Weights of a small transformer language model.
Architecture: RMSNorm before and after each block, rotary positions, no biases in attention or MLP, tied embeddings, capped logits.
Each number is 500 + 25 x the weight over the matrix's rms, rounded and kept within 0 to 999. Layers, rows and columns count from 0. Numbers have three digits each.

# layer 6 MLP gate, 256x96, rms 0.0842, rows 187-235, columns 0-95
513508534466489467497523516544515547498475497509529518483553558494481489534528506481501477486505476479463525469525499512463507509495533542512497528537516510470506501551470487472487562542499516523479552488513490552522500478495509521512469466478454505488499473488506528513507517509514510502
476492501484489519508501436530532509505495510473483474522485500488527457553507518458497482456489516484494484477489495491479461533489497527511520518442478499516504507516475556472464478497515493501460483469501472504562539495508495505521494508484481520516506512539520478521485462511542515490
498495474528461431533467480515514487488458494452505519494504487545481477451480518463482500471483515487523458514473470478472482482487498529469503522505504512513505486531463504452525511502465501513488529494506502474482471534537490539488525492524522550518516542499522519513503539489494525511
489503489505538494537480507511515508525544455453463465480483519491544485512490484494505452494457542493533532506550502550499484480514482510474511466491520515480504473524504534493470469497522527489531467499504531502477434526503526521456499496460537504514478506450520523515571480541523528466
497482499479519512522517468503542485473532459512481506503555514486523463486493491479463507498486516507486508457559558477539481481511519482468533511532493520495483485523498508510495519492488502495486540486462494576534545509504530479513459511520499483527452547480520496457522565535500532520
502511479515503477496474494503472475525433534484498543501475518521496496453505526483500539543467521474497531572545498486493512462495500494524507523471545522522475510522514486519497515525541495519479485521519542501472498536478478530489488511491557483498532464493514463537508531507492483460
515538527534490512518492468508514475488451519502491501536513498512537470505458466445491503493495525471501534491491540476490499472525513507519490479521519503491471475517521499509456503501516453492495532466476508483507493512518510494507504515455468518525509532514478550517492486482539485527
505529483497566492469490527510522521492487471518509509548502510489492503491506508520515484497506539486496500466510480561483517512474504513444528506509476571477477461497533504512466512499511465520481515488500510520508473495527503444517489481525498481505480528508490526511500524508509521503
528479512522479505487489478507495458477478513486508497475532473534497486491502489478528504527464482530502537480495458461485494493492528462490531522473507541513505487466529514463515464465442527479461500500466498482489517559489526540508526528473501491518523479493485539462530518520500490512
455494498509484524493476505531465509479527522540495497484506502522533448461490520481478507505508471494524471481475507499513494529426475470516550531499513524495513489483534480444476507513468516515465510495505451455497467542469516534523489475475485529512500489496481549505477493483477444544
524504490448553512506489522530502472493507492519543525496504495546507532524516478505482530544499521491500529490501501477503530498517485471509485487485530520482500533543524489504493489462489500528477464481513506511481409478475479514517498506470505523507487502484510491484495486523497535518
514502528467489489522474503514518510510509512487525489486527532468465483495450499508512525497480546455510514473509520516496510488528511512440520498497527538523499501525505523472466468523476497520491533539509465492516507501491476501521503469530502499505494510538573542514424541470545505512
469546506510504524484493497587534475460513522529503506537468515504511490466502508483487499491471564499507515495497484511553507497470527500497540499475518534487483553478453524501506490513534517537479488498509456494493462501448505474481488496479515547579542542487468491465512487527577475501
513494522481546472485520506529489461420505485488504505506509508488475466484502501519445468508466521509514552497506491495489515491493502486480475463446530511475486514491493506508512457476524466492473473550515519489494467561442510482485458541483489494539443521508505501518523485523480479530
495489472478490517506486499474575524474510514452523462547517478483477465480492494490499517476505473481514472436476528520504495524503458485464482504494500483506468510505471545476460519540506537489503520498475500502492457527477537510511471541492499525476505480536472530492504513485481508510
519461506535467500504495526496490523469495505502508485465519516484494476460449507501495474489500494533519519492507501546450528511459515525436535533476446549464462466469497540508501492459495472534447503540511517500517508500489518553491484507556515492546509537523477469518506494508513479489
485500438525532496494489483541521468479486490488478464474510521506563502478504535493474467544476492470501539465514501489473478538505492508493512538545541495499502515476525520476503501520499536533472548515486511491459504507505513505539506535492488498521490499466463510504502434514532517471
495563480535506475508503476479477511512470522538485499507551517539464566457541544487480511475483490480512518491536473515535546534484454494463522463468521472495469505491481547502488481472492525532494508535507501491490490486505518499497527517486521528501539492498488505544483540500514533523
474512498534529461489491509489509480515468453487489474523505499463504477480515478474477458528466542477486511484508518510486521490538486517515509474495472504493487515542521518496493511517508482542487525553494518510511497508471520488538536543515506512481483507524547461500476587494491552520
492508481504540462486494514533464452496499494520475490549517488460519506471497531555501502560478516515542538497537505532477463514523512495501478455489531541529495491505505489527505493510468471501491509508495504497472506559509507520484483527499462490518487569464558521494535530486496496502
527495541496525474484498480523484529461467508490482496481491488469511529512477531505482518500510480501531476474505519508516514518479541494545528507490504474508488473533508485497467481461490488524462510536498476502528509568480520535500506504479535464497489508490474517522508524451510464496
493513521476543519514524532547454507517520519494499521583512496555485526498511543497495454506481514477523487484516500486519497495466487498504546515497465547490485517484515476451473525498499454507519511511506468532487457536459518476509470463486456510515493552493485510503534500490480462516
562521494476513435503526502571501489521513499514465501512509502504495504530542490541497489504498510515520491468511440530463449478480474538508559496466510528488508490530508498480486514505524499498501542506499503554523450486476526489523477499467469536547533508498505489521510521505508426512
477504490466500491522498518480518475462483436488498523500524508519546485491545486517468525497480507513481495475509514478524499506539501499495497518493501539445463540477522504503465523540478504498487526477523514525530525483508496476545469502494506464565494524529542509520545477471507552481
482518467513476497470456460503481512527459472512470466485479507493489500497496497514470456477494470480508492504497460554503523508520462528513503528480451470490491496510486524503439473469494475504476532486514499492508530514475494522533534506511517519485514514517506435537584472461471484494
518510552488518501551460519477509489521521552534483494504466489475507511515540505495486522486554469483473531492521428498518502462485474520497488443517518490483502505504465504539483481467509533523503467520519491516491501456506524514483563498496469536500503516525495491516535549491572506484
553473541522494507488486516526499484487525477467534488524526527549510510484546501486476471513481508476510521480500516463518481458510462521480507499492492514549489470534579495537495456515520492537504515517514505516505493509468493530512507536485494544533540477533512507491487488545474505492
507500461484503480504494495507543491507557536508449469484535521540508462466511492459439490513478500495523481526483474479479515519486464504496488570503488527470524569478525507455510540537479481533495484450492485499499462501475478494488463497517498483526494489510473551515523499501520507502
458516446504473437513506541477479475468483494472486471530523510486506527493519514489536527504456512482518533440527508482477503465559528542488509563487488494507500531532508563489520469510524525516497501530525514514486502468482497536525522506484492500490528493493486498481492493535509532504
505525473504499492480516514505501502499483501470506533499515579537476480479458474514487480469523490482500521497495505586514499500485500535482495518537496504497466502528502516509504529516457490540456542493488512501517506529474506508482471478460494516458524515514511491458493509506448421523
513502469469496479493500510471478506484499506478494446508530488534510475510524503477511492512486520449548517481498521489481499483508511546474475456514490532459560469512470455465531520535511513502499489500507430476488491538470498530516521507549527547504512522547487478526497489532497484485
491526535486499494488533484484494477529466518494545551491554491503523460398484519501506551520450524517523507504516529512469490501463466567497519506497488510509491525458537499481477487491497447481487479509477522505541512538477520502442497459526476483508489511479538489512484486500495478495
476517531501544496514517511470480468460541490478486491498490506563504491542464470471524485461485499496482502515519486516501514497474488480505525527467554533471469518538486502518441469499499470519506477536525501502497439501503535537474490498503508449483459506484484550482488513529530510539
515487444499507466465533497502533497527508471518505545490492496474503496497489517522495516476463511463499489483469543501478461505516524501503498541497490533470508499459543519477519481535534526502491524484448500500508506485470505512524458485513519438479512475478510487533531541475457499495
493511471488449506506511494508465505493510495516474475516505472513490502479503506496524527541481500453482486531524530505518490512488500459523480540505499515517506475505488498507480536499512511459486482491510483526489492482483501519492519471477519491501572482500514562474487521544535480463
515484500423522471493476515511486536511516485520469512526500492495501491499469537518461447531447550477479507496494515481471476508526519492483538513521499485497508475494501532459505488491493493512497462492485535525528519557486554565480492484516518501529510495550543497507470528493473454489
491521491481467483495480481553527535478518497477496534504488514495440500512496504544470495544502503468480521467511477483498511502538529508455523492486534502496468462519522521467487512537530488454512490530491519495500465502487565483513466475509563506530486497492500507509515529476504538521
467531493487484477468516471514473516495512478495480465506513488505520473517515470477477476476462489490543524507513500542496494497447534505441516516480501526465520518549517469484467495521526482521474536537503522528498500468482532520460490515478533504469515501532462482420528491522554505491
510511529463517482479510491485511472506502500506510443547468476454529498508543496509509477496556483541460486469485467472549524521500500513510488466491491475491481469508515536544520508483514524515525455481492494481485502468477496505527526467481528508514475507477487466478552468502510501473
546518500488503516485483498495528497477481486490538531509530485498487475476516522523507505552496546527487468489466483533497507499509526485464525509547542547514486497516541536478503467497502505551469519496521472518511517492499522488486517498478518509582493512466512538510487495469488450525
539516469487517490498508515499524520508466516512491519476526528527467519481461500488468452482498481508526521538470510488540521489475462464492528489519524475460505495525485512494503520546513501489489523495510439484492515504436505493545459465501499512490561506465484504516527488540456439530
507511475485510507513477537529503443521547467464465566504507519538480490469501514505513508491504467490521511510557472558498497504494548522491500506524501517527449520472566512476479508516502499541490510522499508474497501509495488507506482455492535530543459457507526498524541481478487507474
485504522467477442540494484509514474481510507491488491459506514493468468531456518521476459531478488512493505502504514506482505555500505513498498526510535486499499451519495521501509477498474468553464517505499472459464464469490474493503502534450463525507456497500456513466511540475517476484
513547451462506473544462481469497465492414516491501476516511483473531457494507541487515457490477522488544502451491483487497529482481495489494548529495544487517504512458469494490482503503491521505462472504512540491532531530443546486509499500521503496497502529488470502491478498526527508486
494487504513541501516523455493503512477471515536518509480459509512509509477517479501548446495498506482493524497511516479497507480493486534491511507513519481497489544501528504520496467491490506526483495439503504470461486515530488485520543519522546547514525556503508490476506500529505496491
508510515445462505482525518522520493471528512505507502495530516547515486465469523516495522508509507499523444521521485510482480511462557563519461486484510517496478517500492525505499554478524519499462480482475473510489500511502489556490500535500485489520529475467483473496504446476503505494
496511489554507456465494488517500482509443487473500512499501474500491496532477460527494492511473521500489479515484447541469462506517494491460523502518520477478460454483482521491460529529502569473477513521510429527535455514516492529501514527463487460507499497484527481481496498571511477553
461536499488473498490494500501536522487448514491486485496528504512479496493470495525493483492510501531484506488526465484488506531473531487463461540510485493500499505539511495532526496511445523514464525551491467502501525481532510492531488495528519472532525506536478498542490490531523514511
545551519479503517499501499520557514498517482548488497501483477486516521502512495484486478492504486508498526478516522538477493496527517508461517546505473476542465514491510541450495491500509456522482512511519509528477522472540473494438499495476494525548511490526502524505517487474532497507
# layer 6 MLP up, 256x96, rms 0.0829, rows 187-234, columns 0-95
461473491516512516460486506547568514522480501488509531488515517544501508469515497463493491523500484489484502460451513511487515475481507583498490479533473504466521516481488489478482489520525455520508555458518477496473444527481486465544499489494495481518487501490473521516501503504501506473
485489501488506515510477447484505468489533528513473499510510491474495519478488479501481534483502506449497498519487476454500479522475534524511446505470520507515503519523523466499495495476553499497488543519523536530477531441503490502529546525494489512471489545469544471494493509539508560516
456536539474482542495488507506448516508530491486447509502488519459507539502500495546503462461515484468498490522517485536496465519475513506525494531461538512473505511515488511521486509498484526485501487515495495566529481415496477507532493470493524511487523495483521523477506529506515496467
481514461499527505537480510498500490473532484524434478469515517491460529483525485547496445553486519483497534508471522507510505487528458528493506506512441501526478490554509566499484467460514469493497523469484535507497505469517511460450537505527503480483484528487535480521505521494518518513
525521531564482522509504510538500528497473503505471512476549495488466528458473480493473526451485485516503476546519524510466526493470501471493492504521505530502556535455466457472497512448490502465506511457502508537544534491495552477429455500529491523472532487519441547471507473467528542499
457511498488513488501490494497527455492504481461440418497491486486487492517488523500490497473481464500522507518494504489527526505512467529504494464463495497468470524475502508501551506515471528502529475510459512498544496460510479480468493472475491510512477478504486484442521475512486538494
513506483491507522467514484514487489521489532520482510483500511541495484517518476550470505533504492470500469515486527477514476524497545499530475498536484491501502500484471530531460525499484508474471498496524513535540541506512518497505472503534454495490464544516502488525492525480515474534
484486494523467492518520516459524523446537502507490481524501529538484538504512462520522482563506491507516506483517482472509479494510464522532501518493482519474512511463517519489453453522539520496514477522534477506489498479477480464476511508483499514504491494472492530493510539509482448487
475482492541485488470482466463490533477505488510505507497483483500505487499467466451457505515465547516448526531511504511497447470473496487479551474451502502510529463500503515444497491524496515498485446521504470473484469499498452508492512519475520525467493461504501492488511495525510478522
519499485524496485477491508501485453502460505482490535474485517488508520532483526487502488534467520504536542544497482488532516507499554541518466445482513468502501510503492504501560490512535491528506521512498482520516461494505492451512449516430536509519516469458480484475495475519531503510
515528520503555516525500509497512469489520515467514535499499478543490498531506511502514488524528489460489506477486502505499506488502481523520488482473532481490469504502515497502494521514518428523460498530477481501488491478511468476508471520485514511486463480485497484514550461524498506476
506532475496516490548507514476511509512476534478511525490503496492495476483537506538497489459495485506518497523461521484447505508492495475536547472517480514471474511527500484510539491503452481519513485561464518504484507522498532508449481534511484532536497506486493546476525497474490526519
480488438491494534528527532508492477491504486537519512521534498475539479481511551516473491445549525475488515451475479464510554548501481548533491506512501493510523502469528524465504508512492465490496491461449487478471513461551505489540504461526518513506539490477491500472475526474485501450
485514485534484467508479432481504466496508523454470510546493511498503496519536475487509482512491534524509539486457525504486493509504488483473527450553475471483501521538480537507501497432523520522476534564506570501507516504498523520516450494501524512536494495532452493496505473517509494509
490475487502456507483537497545481503555492514532525485511481490499472497470458501485498497510466495499504523484518484513507465555506434537512517533496494470512508506514483520459495503558472505481548481502501503459536484497484472488497471459475489546506544510481509501513489458511500473512
512494488514523501556479455509476485503475541449476512488481528511461539482511519489518522499513457487458493453461501473481479513517485496488496521526521541521501514480443555480539507470510470556501495552563526487490504464531526511507509469488493512477480500507528462497487507505501508502
512515460504539523469462523514490507502497513459571475500479522576518476505496534457492504482499523521478473466510494489521500500478490529491523566535477505526503518525520498494480450511458494507523481510519532477470482489466518506496530533516491473514464473499486515508495484454466527510
531571465509485518515504452453454535445468514489500488513498509512547517525505502520517496447525486472535535499493493510493454526489480462516510472529505530534505540490484478523478544475487515491506532464502473536516478517523467544542476441510577490497524490542485511515514484477522489529
480490480533471459492477567524501521533510537502483507502510506497529478459499537500513488485495471501505494498486521526495532476512523532518514479499533495523522526528509460495512551508468494502456560502461508478476515495473473480525500486483488454510489521428527509530474517502544513522
448504492507512481525515455478513519490455502544416511435472520504558476495486528516495482483487492519464485476507510515482487487494463482511508497516482521475490479491473485494472535495511575463531477517484533507523529458466491521510521500483528510514483486473532496513452480476521503510
537456499455471479536527496516526522497515491506493519516504474482517508512484528499497512487498515469474481527496540472501487486519499479503522492523488468502542482509500520507546494501527519471472468498505453538468511498494484541484484469518495477483513484542527495535503486487478515507
498495492501539532513489523491539504525494458494472517480524518511514540494464540489497519504501499525470498511477570547490473462490533520468491477485532490505482549461492496494552531551477479469505493477516556507489443489527519531495487455506520536498498510488449550454494497487495509496
451495524471519473528523503531498446521541501577454440490470487474479505511482502484452515475495511524501536492479480468506510526517462490487519505519516544473514465473508492505498497494527510526523508516477523517483484460508500492521477446508468524535476510495535517531564506494533462500
564502516494469462464482515499529478534437505541541472477482481519485501475461503500527499476495475463510513511466499476510474448494494505500525488524450479536484491477504507461497531504513515514496516472549522516479520508487482534505470473507505529479486530481525498498463465470523481518
509476519491483506501521524486470494504493512471478518502475523561498501563520456496512471489510514496494475497474504474465508511562531514459509519488524488524496480558492458448534502503486546507472512488494476488505470493474447514531503497526489534502551508458442479489514487520513503508
478540491477513490450558512533478524465536471489497467533524524500472448501541491510514495512462509531522505539497511523463489523464455492511514507504484490436464514479486530496556483510508492527459557520475498501507507549462527545533455472520477461511498504529481469449500430510498506508
476478487493528509512472450491519549530509505499490466522517469544517479480498546498464532485475505497494473500527486496465468467496514497483516493524482516483552477499457476486508519561462513499512511507537486498497481538497483515524531527465467497500492547489480503487476519511530530499
511500516518523522501498481509528501536497511501496516486538520497433491530486492478513499521499480481471556476455511461517470476506439482510505500552498483481524519516534507487467559513503519447491480491509521489491507473465486470498516486534477481462448533534495503506500526462520529497
535461540503491517515544511451531485496442504451547488498462478529494465496484478502495540486519507476503505505526478496479510483510489528545494458522536540496470477484478529534526513514477494506491471526506477467543508523522525451484482539471496521538529506530514535494511488497473510453
538516516476481511531542513539485496500507518479429474492465492481460517497487473530522502518504464466526488504464511512471525538499470487528469582476501483484470533526500471495525518476523482485487487509511482512505482491525524481498459468495499497492474452483497527493457537499522507522
511490492489504502517476509476466471486470545499525465541497536464512476496494515515465520487497521528506530465494519504549545462489509472529524494479533522495513559467507485488507477509505470499494504521468517505513495529489554441477495483497500507506475510497488501512500542523485505493
473463450535492494501512522489501498555477532510473534459560493478535495479521517499489470517454494509508521509500509487523492469553519473507485516495525534506543485519515530546528525546523521487539453566465471516483501478470512518477537514486519531484514529517507511480445478483499501524
513456488509463505519463492472533498509480525474553454520514456499463473492505544447492501466487506501524499458485533477480518561491489495472468510467515504487501471533495511495519525480498472510541493498474464464454492519498482492495511501459497498499551500520491494441496529495466491530
538486504500497452497502497526466503507469530508512459495485488492490430500518508473545556512500483515483471492508472493494490488501472489513531530488488507445533516490484529555497440489506521521499509524540495501455525467496474542462495526461525497483527488498511533512469485512497528482
514464480528512456483498506456512497486504533476502483543503483487520487478501522530509531495510487501504518525450500494505507516497495486474512476525495469545524503468486482504466485462488522500492449482519515458477519533520517509510476520520512471497519479457496509526513491475499489432
489517536512516445513507465473494461538511488515492496490499534517489497487488489500487468515466503473488486500483515459443517524523503476504497491497474524503481515540516453552520458506485478513521531497528534499500488476476479502530546492519502535515515531508507501539485511512500487511
512522520509504541511470454512507474481512514525457517475508450506472499490484492493499489473480489538512515497491480493469482480485532545491473515464529505483518492479525549497504447523505535520474498470487496505531510494484515502537505501512561497504509524474497512520505494512498493503
446479504496490512479489465512456519476529500436484553495495464493508515518469486518483484462468488542488506511479541516487535493499519546530473507510498485526540511492437460522496507518515541452523511491516486518502472474526533515501518494521525518508555526468416479438485501464532537522
511531479500504533462480518483440518473488470504513518512501507499534472503506503479476495470476533512518528483479468502460478469497471513509499527493484496481521534480461502459493496499505499519513505517512528533551511526508515497556481496497522462536524520505534518493497504494475480513
506501496516457501523527509482510512495448512450502511475458487502479512502493502492542506516493473471526505459507504464529514481532468527483485525459535465455487488536530537527520484523506516517510508538489498470482481496512494476488521536469524529522489464502508490512506477532497520496
514483488485517512486507530478568471519501507515495505496535566480484533451500512500498471499501508432515493500478485486532503462508466472492508476517508473488528511554522517530494488491522501478510514494489528555526499489468519487499533509559517553505520508516496480501547531481510483485
470469496517486462501507461477490493553546502501489505510459483480478558483469550482495473540489471486484489510492485492488458481489540462547547505487511517517519476509513508492537484458494487505512502477517487482497512521510491513529520545527503540510525528483458483500533534528496474530
527540491517512512436525485515494511532451474504489544530535541511481505488548502516522492490484513492514533457527515519477495482465521472502498496495459537469500500478469463503483520497511468489487448462475528499494529523513517497461494503507496507515518532467497506485536512517514503537
511485431468496449537516475444520533507509489455459529489496466541527464480508491481495491496493516534487476525492494498502512475518505475511518532520473476527531477471499516500507514485486495512478502479473496526514544494508498545512451500513521500486474510478508434516509491529527539488
497486484496506487511514466546489498464516524450503458498468457516510509504523506517511518485492500471517507517495509513500494496500481537516483490467513488510455478526462495508498501504486494475495493516524481509472501485481487478483462526479488524489531468465505499413507538499560502493
501493492503485491512507517481519454435475496504520466525502527494491472455465579508503504555475507494494513460543509483492510499495500516509495486465517485499518498529473483499518478500464465491532491515506485488493562488530521506471532531533505511469483519468528508499561499522470478536
476468477490535535514478492473500491512499541536456482518504508516478535544502462484509484516475482495524474478514483506446483550535500513486492481539475476517528536514501470474448542494506500453502508528518523526484524508523471488511483520515469470520497505530490485507502517532536505514
473510481499533495531525508477503481510481539482520503508477504498496528512453544502521516494471514543503481514505522504528481486488509485463508560543483496504506528523494482492472527482530477521471490496486479495513504460517534502498478451501491492493501540518554513488492510499524527533
# layer 6 MLP down (transposed), 256x96, rms 0.077, rows 187-234, columns 0-95
504482494505477521487499518476485504485546475520484479531501500502506499494454502476539488478494519477510489486487494487522509513504438494466475504461470473504445515460500495490466504490495490507539444549494557468505467541487544519472531530505550502507477511538506502504523462459468466502
482499479525541505507493461519541502516543524516491493518461480458495554504489495532476548459470515486472488497483541500477485535516536476540508513509526508477493510519487504512476522506505539482542555455451497499515498482502484499545498531505508489461489531489535492525498504484461492462
549528498506488460513481526467514501464532470497441504454511549517490490502492483472535472508547510480498485509513472449522486466513506516473474487472502526478521535505464497497506538492495537522469487492486488488512465517477491519501486553537526493515528461472526513496516530505542499435
485512581474501488487509490505490491498494515459478502506525485506532521535499478539502498536495433495499510473477492467530470500521492520500511513516472519474534566478476477504494497496467526494499513517554479502479514508513475507496561576474467500500519504464482531489482511512481517481
565457514504473464508478545443491505483492511496454452498522521515474511518516491496542424482529484526548529500508479499510533463544487503511478506508478499499507542457472448465504472504479529465517486522504523482469502485516470505514489503519519517495559484527562500466502464502491456448
522529463516513493510452454488488542529499457463474527481515504506506490487473482530499486535527525535511493522559477524497501475447479495511453502481486513492495468513470463483463509467503483477484505509534504514497520469532466531527481486542515521471468498522503478536526474483509480458
477494475509501479526477518493491530512547510471467483452483510509527523485511471540535467548489490527490505505503498475509507453498496512478519512500479467502502515491479512535537487496506498493535489458532496478549482477523473485519475468517510509483496474461476506496461526523500515495
454499511480525502573503498542514492480485519467528476507505481458515525447491504475498494489524464494504500474526490520503532504525482507536501501508473469540539504532491507513546489489541538481513488502511498571518510513479508490491541535517493521522497541513519481521478477496530495518
526480490482509560484467486457523480484485484518579524489441497497451518503491507504504521472497502472498529499515495507481507482502482516493489461498512482509509511515531522492548523542489510550516514490538515480509513468511479477508466520527525453488514460524495467467549505466492521457
462547534516495483476539483475495524492458514504449494496539470502489469484491527514512448506500513486525509483517510487469460499515459516535520511498460509479509519536520488473499485540524496499479555451524518520482469516484462491507447533520507516471486514454488540533483528509515488477
481500480491466480499471485493469513516528494540501472505463499506510510516491483531526509501525518528477502516535461481485502502531500479531515499526484489489544501469506469487545488521498533496528489518535500514531488477508462509460490513509474500493518503518526479477484518519465503498
551482461474496474525493491506446487516479545508474503489501522481493498504503459478505514511534470509501488548496542505515508484475522512511543524491510449502499503487511459469537494485520512476485493503483490532495468504537524494488520468465467488469495490532485497509515472524511481448
525502469486500430482493524468515513507515451474526523493521496503479547507529535479472488499528489502512530451478505527521489489472496493487531489493513465510475529503509415498526496553466512479536541487534514488519470478562517522512503528461500468459511497519492493491507528486426520533
493520536519485511512522528520495496543489537465481485509521529541529455565521486495488509467488512542541524535534485477507464529516469496531506480523489516532495513518474469543524506489538514483459485508564498477512480498490483507473490515499501468537484545470477539473524489479464522495
518503494511461523515467525450494504473561473500525504513502584501477490468514517475517484534480458479531486499487494456532491513522514451523516539506489510518510487481470504448475492505515466473481487523497528493494504507506532497518526468535481475497529496502472471455474537516484474514
486473466468505500502553471504508472521499517503522476486471497506484490476490478504451522531465478505454511500458482493439511486522548483502519525430492502491511472461458506519543496499486529535508551497518543541484498485489502474485466463495476513488431511510460488532480530544490542517
539517488490475514489481516474501501566515551495533476528482494530523503498470474477524512512543513515518518497499455513483477495535491523517510509465527440491494510467480522526494499497548562469520485466481523474509470501528491542537517497476494488548447478504504508489492488494487466479
505536507532483498532486502549462500469465531482512529477482504481450482493434485453468535498497458500443508554519465486536501457504499476519531453490513494496547512504507517477474509518513466537464492529465542505505520485446463477463495496506491470498526493497504460534493565524506494496
526470472493520509505509454454450473513513494498507525487512528495516504474519540469494508500519551507481509447505433518517479501486544476502570503551504532471521494559482515471481517526522491484511482521520491521492507499478517515489501538521451488494490537480470481522502505487545507459
528490486471506506523537494516506485492522483511468504483473526471536457502518488534461533493521525459510497490513471508509460519469506504446524504517519464482485485545493517503504481480550555456506459501500488524487480471510518514524477477497494535532459494473491509566452484506553536484
476478490511510558510486477454514467479505475500505457484456530555557510500493508510505522510481514482477531483475518505466497521504498504503544528507517504513518477493480516473511496497506516511509491514501520504493507452503483485521468513493504518543488518479524522481507461506539522464
500568564492506485528522500493538503475490522518493459520484494506502476496505496489494555486527567502464504532500504472457537491523475510485471461494468491477503514532458463520520495505513494543512505496548512499531536530466544509527509525487494522474486506464494507489489497457525507485
490477505506455517467534495503507454533474499527500528478453540481523535510498480559486520517504484481472548487473464494470485506531486486494507463516505483480488536485519540490468491507507506511459546488494484444480503515533441492478504502531463495501492545472505512579490515506501524480
506520476470503522527466516450512499496496515480504503499506493545519460520550526481497470486502477453542527508498479487499468479518489529506454466454503489495439521506450499464511492473516519505484486476486545485489499522472483495535457482480518503542450530452530497563501497551476503488
517484485497524499534510514532509522489494491520479496461495499451478526494531527511535485557515517453517503503503488546502445473492515495464551514476554501501546517500529499492450522501487519500533509468473515535499473488493467493443502501550424489526505476494479516488469492558525501502
484517511508508494531543478523511487506496524497489513513467462452513502529503510473443513491491511487476511482508474503473525480499529511513521449514496501509524503515495507513485503496503499504474500478485489536492517470498509499475513516487493525497487519495506482485507516490565520517
551517485473458494451488527484496499522501480524485499514465496497525513495475512506548505468500466510517458492541482525547513510518484523500501515472460488529452514509466562493505506505495514512527490541518480449503481491473546505510476479484540489510506496491529491510498520530492519490
505513490476494458496502522553452526505533473462514496533512462504494513521472513545481498493488487511491519485549466498507495510484484462538486497545523494483501490508524492532504496482431529466493508559498480549474552522520530499459519483525452492483472551506523488504496476483492468551
490499490479483515504482483545467462515534519489518491494517494490521545463484510518459455485535514484501509489512465511496524502538492513500481513511501513482470453527495481492457519513465471516461488544547539521538495489519536512491488517536545514547493512501530496524477501427492543546
511549496509497510501493513551517501448498454576444508491519481483466503466520488494550547480493483543489484503497467524520488519490479465525487486501452495509505538534504445523521488545482492478498470534521491463483524460509477494476446494496538492495500529518527486499507489464476547515
485510486475515485506513480509491524498543485485517505482525559518520465529507492526517513482531496514454509521482556514507503508511502419521491486495522486464509484497510495453512546530507499486474496501516499476537482475516462479495514532535469485483500534474511512502495468517515536462
526518540532443509489485480495428501482470509498508458528513503485532493493503461479466521501463468515548495507541495504528518530534469516518491504531422481487508498505482545499493514482542509496504493475467515531511488525457530490455454471478494541509493485494491531544423474497534485469
523491498493494502515495472473498460476469527462473507519487488514503494474506503495497520481498475454542514527527494484533520510436445497493457517525469493550458493507544526509534499498489475478443461493514523483512477497523505464497484522484564474483497526487454506448520467483474538474
503509511521486509525522504508537507543498448501514481456505506491454505506506541442497473514485554482475528489473510524499509471489470493523499490476463528514502511483522521508472557513512478492527512473396470513490476525488477495459478483527479507498507546528513511495500509505489488475
510536500544474483514503520485463475498528524515510514504482492482502489522489483498481493477482497523524496481549497501466450547537481510474481472494486516457506520456479525527493501470472517532538519557472533556460495486515505511499520494497504516471460501521525527527486503471517464501
479513504486501519526498514534482490528529488510531556521512541527513505502519510477552497525505480515500517515526516496557480500530498461507506509543496573548516514519509528466513536488477500489485470495501477489426462521543473493513505509478507497506456471507496490472477495511516493482
504525509491509476482478463483520467499489478493474529492529467478456556503476500494479556491475527497467488457494502502519498484509496509510501476491505482491485501487532482467542526536523506535515501486500543497531478516463551469496495479545496511505493495511487508511527499431498505530
483496513505454541478505520486474486517547476517544483487521498480478568508459473519489497470485473500486507500498512510479525494515495519478475496499508519536507548504465427542529553486473543478524489505457475481486537528492511523510501483518528472503556470515472524461501533442486502532
485508520485527486521523487545502488503517507485491475524494471445483501517506508478440520493506497479470481501511486509507533496491521505507483439510484489519495471508497491528495502469518507504482492473493479538483530491493519525482483486493487539475475517490478465490505497480534513502
489509494509515500518549493501486495471497483483530496540531477514491500507525477505491526512460510516480500511534527469456517504486520479501486496539516477485491517521488478523491494516527519491495491457496485491501510486436519477505458566428526494523468483486493491497490461519502520493
458493496463521531483521513495495514482513549553543532491507519475476566499515467480516488500476443485498482473475509476493481524506476465487495506508498491488494559516519524534471460443483526509493498530499517501495506506528504493477488491518493459485487529523479524526501488506499486541
477459520485523541456487465478464481478544513466448501506516501489515512534526494513503489514520487458464453501489523499489513475482461472536507510487488475507490504521487521464488489445511469492501484504521470508483478542505500459497534512492473491512511479528530516469464524498533553500
508527524474503467538525504522523482491480531514502511515508482528463480491509561478467494539495521471482480488484509465482513523526507464537515510494489491534481479458500521514489496523500485523485561478498491485515518550440543501496473525496524453476529508469480467480522513502517440494
509537518506510521528467493467520562476435477501510525488512483511464521475496517489522484520553531516483455496466518505470481519485501514498500497491494464527451481498504452508515467505480494532518520529520532461509492501523476562505528505489509509518513449442480511487505523478505508502
485514543508504503478459511463537525520531480521473505504490522490531521475529495525532528491510517508486511496478514489495490511500460502511514513512501525483505542479505528464503499505461493500530527510506485472484492475517472502532528479477492484490551514542511482547469463506448483473
483473500482517512495489525539533491525529507516521490502476522521530526533526517510527483488516449453476520512499532449533502510500539495540500497557529484496503504491490527547463513495521554512516473474456470482510464495507515505471524536518493513468482540503487534473493461519517520519
497549512458508516542528496519465492503558519520533535487505496505460513498503504517478502467543478508488464462480493504519485505526525461506521468502524525493508557496495524531499504495519478530490498525512509496489548484471515500462553520469542482488508530502538522503505496512477521508
476515509540518532496493516537515473499493514492521504495454490538450524504502492489556513450521518469497480497497476477530516450512516508516550529508486515491508520478515497500471487498522449520549514531488480497484503525523529476486541505539500507479516470463554468511516488520496490494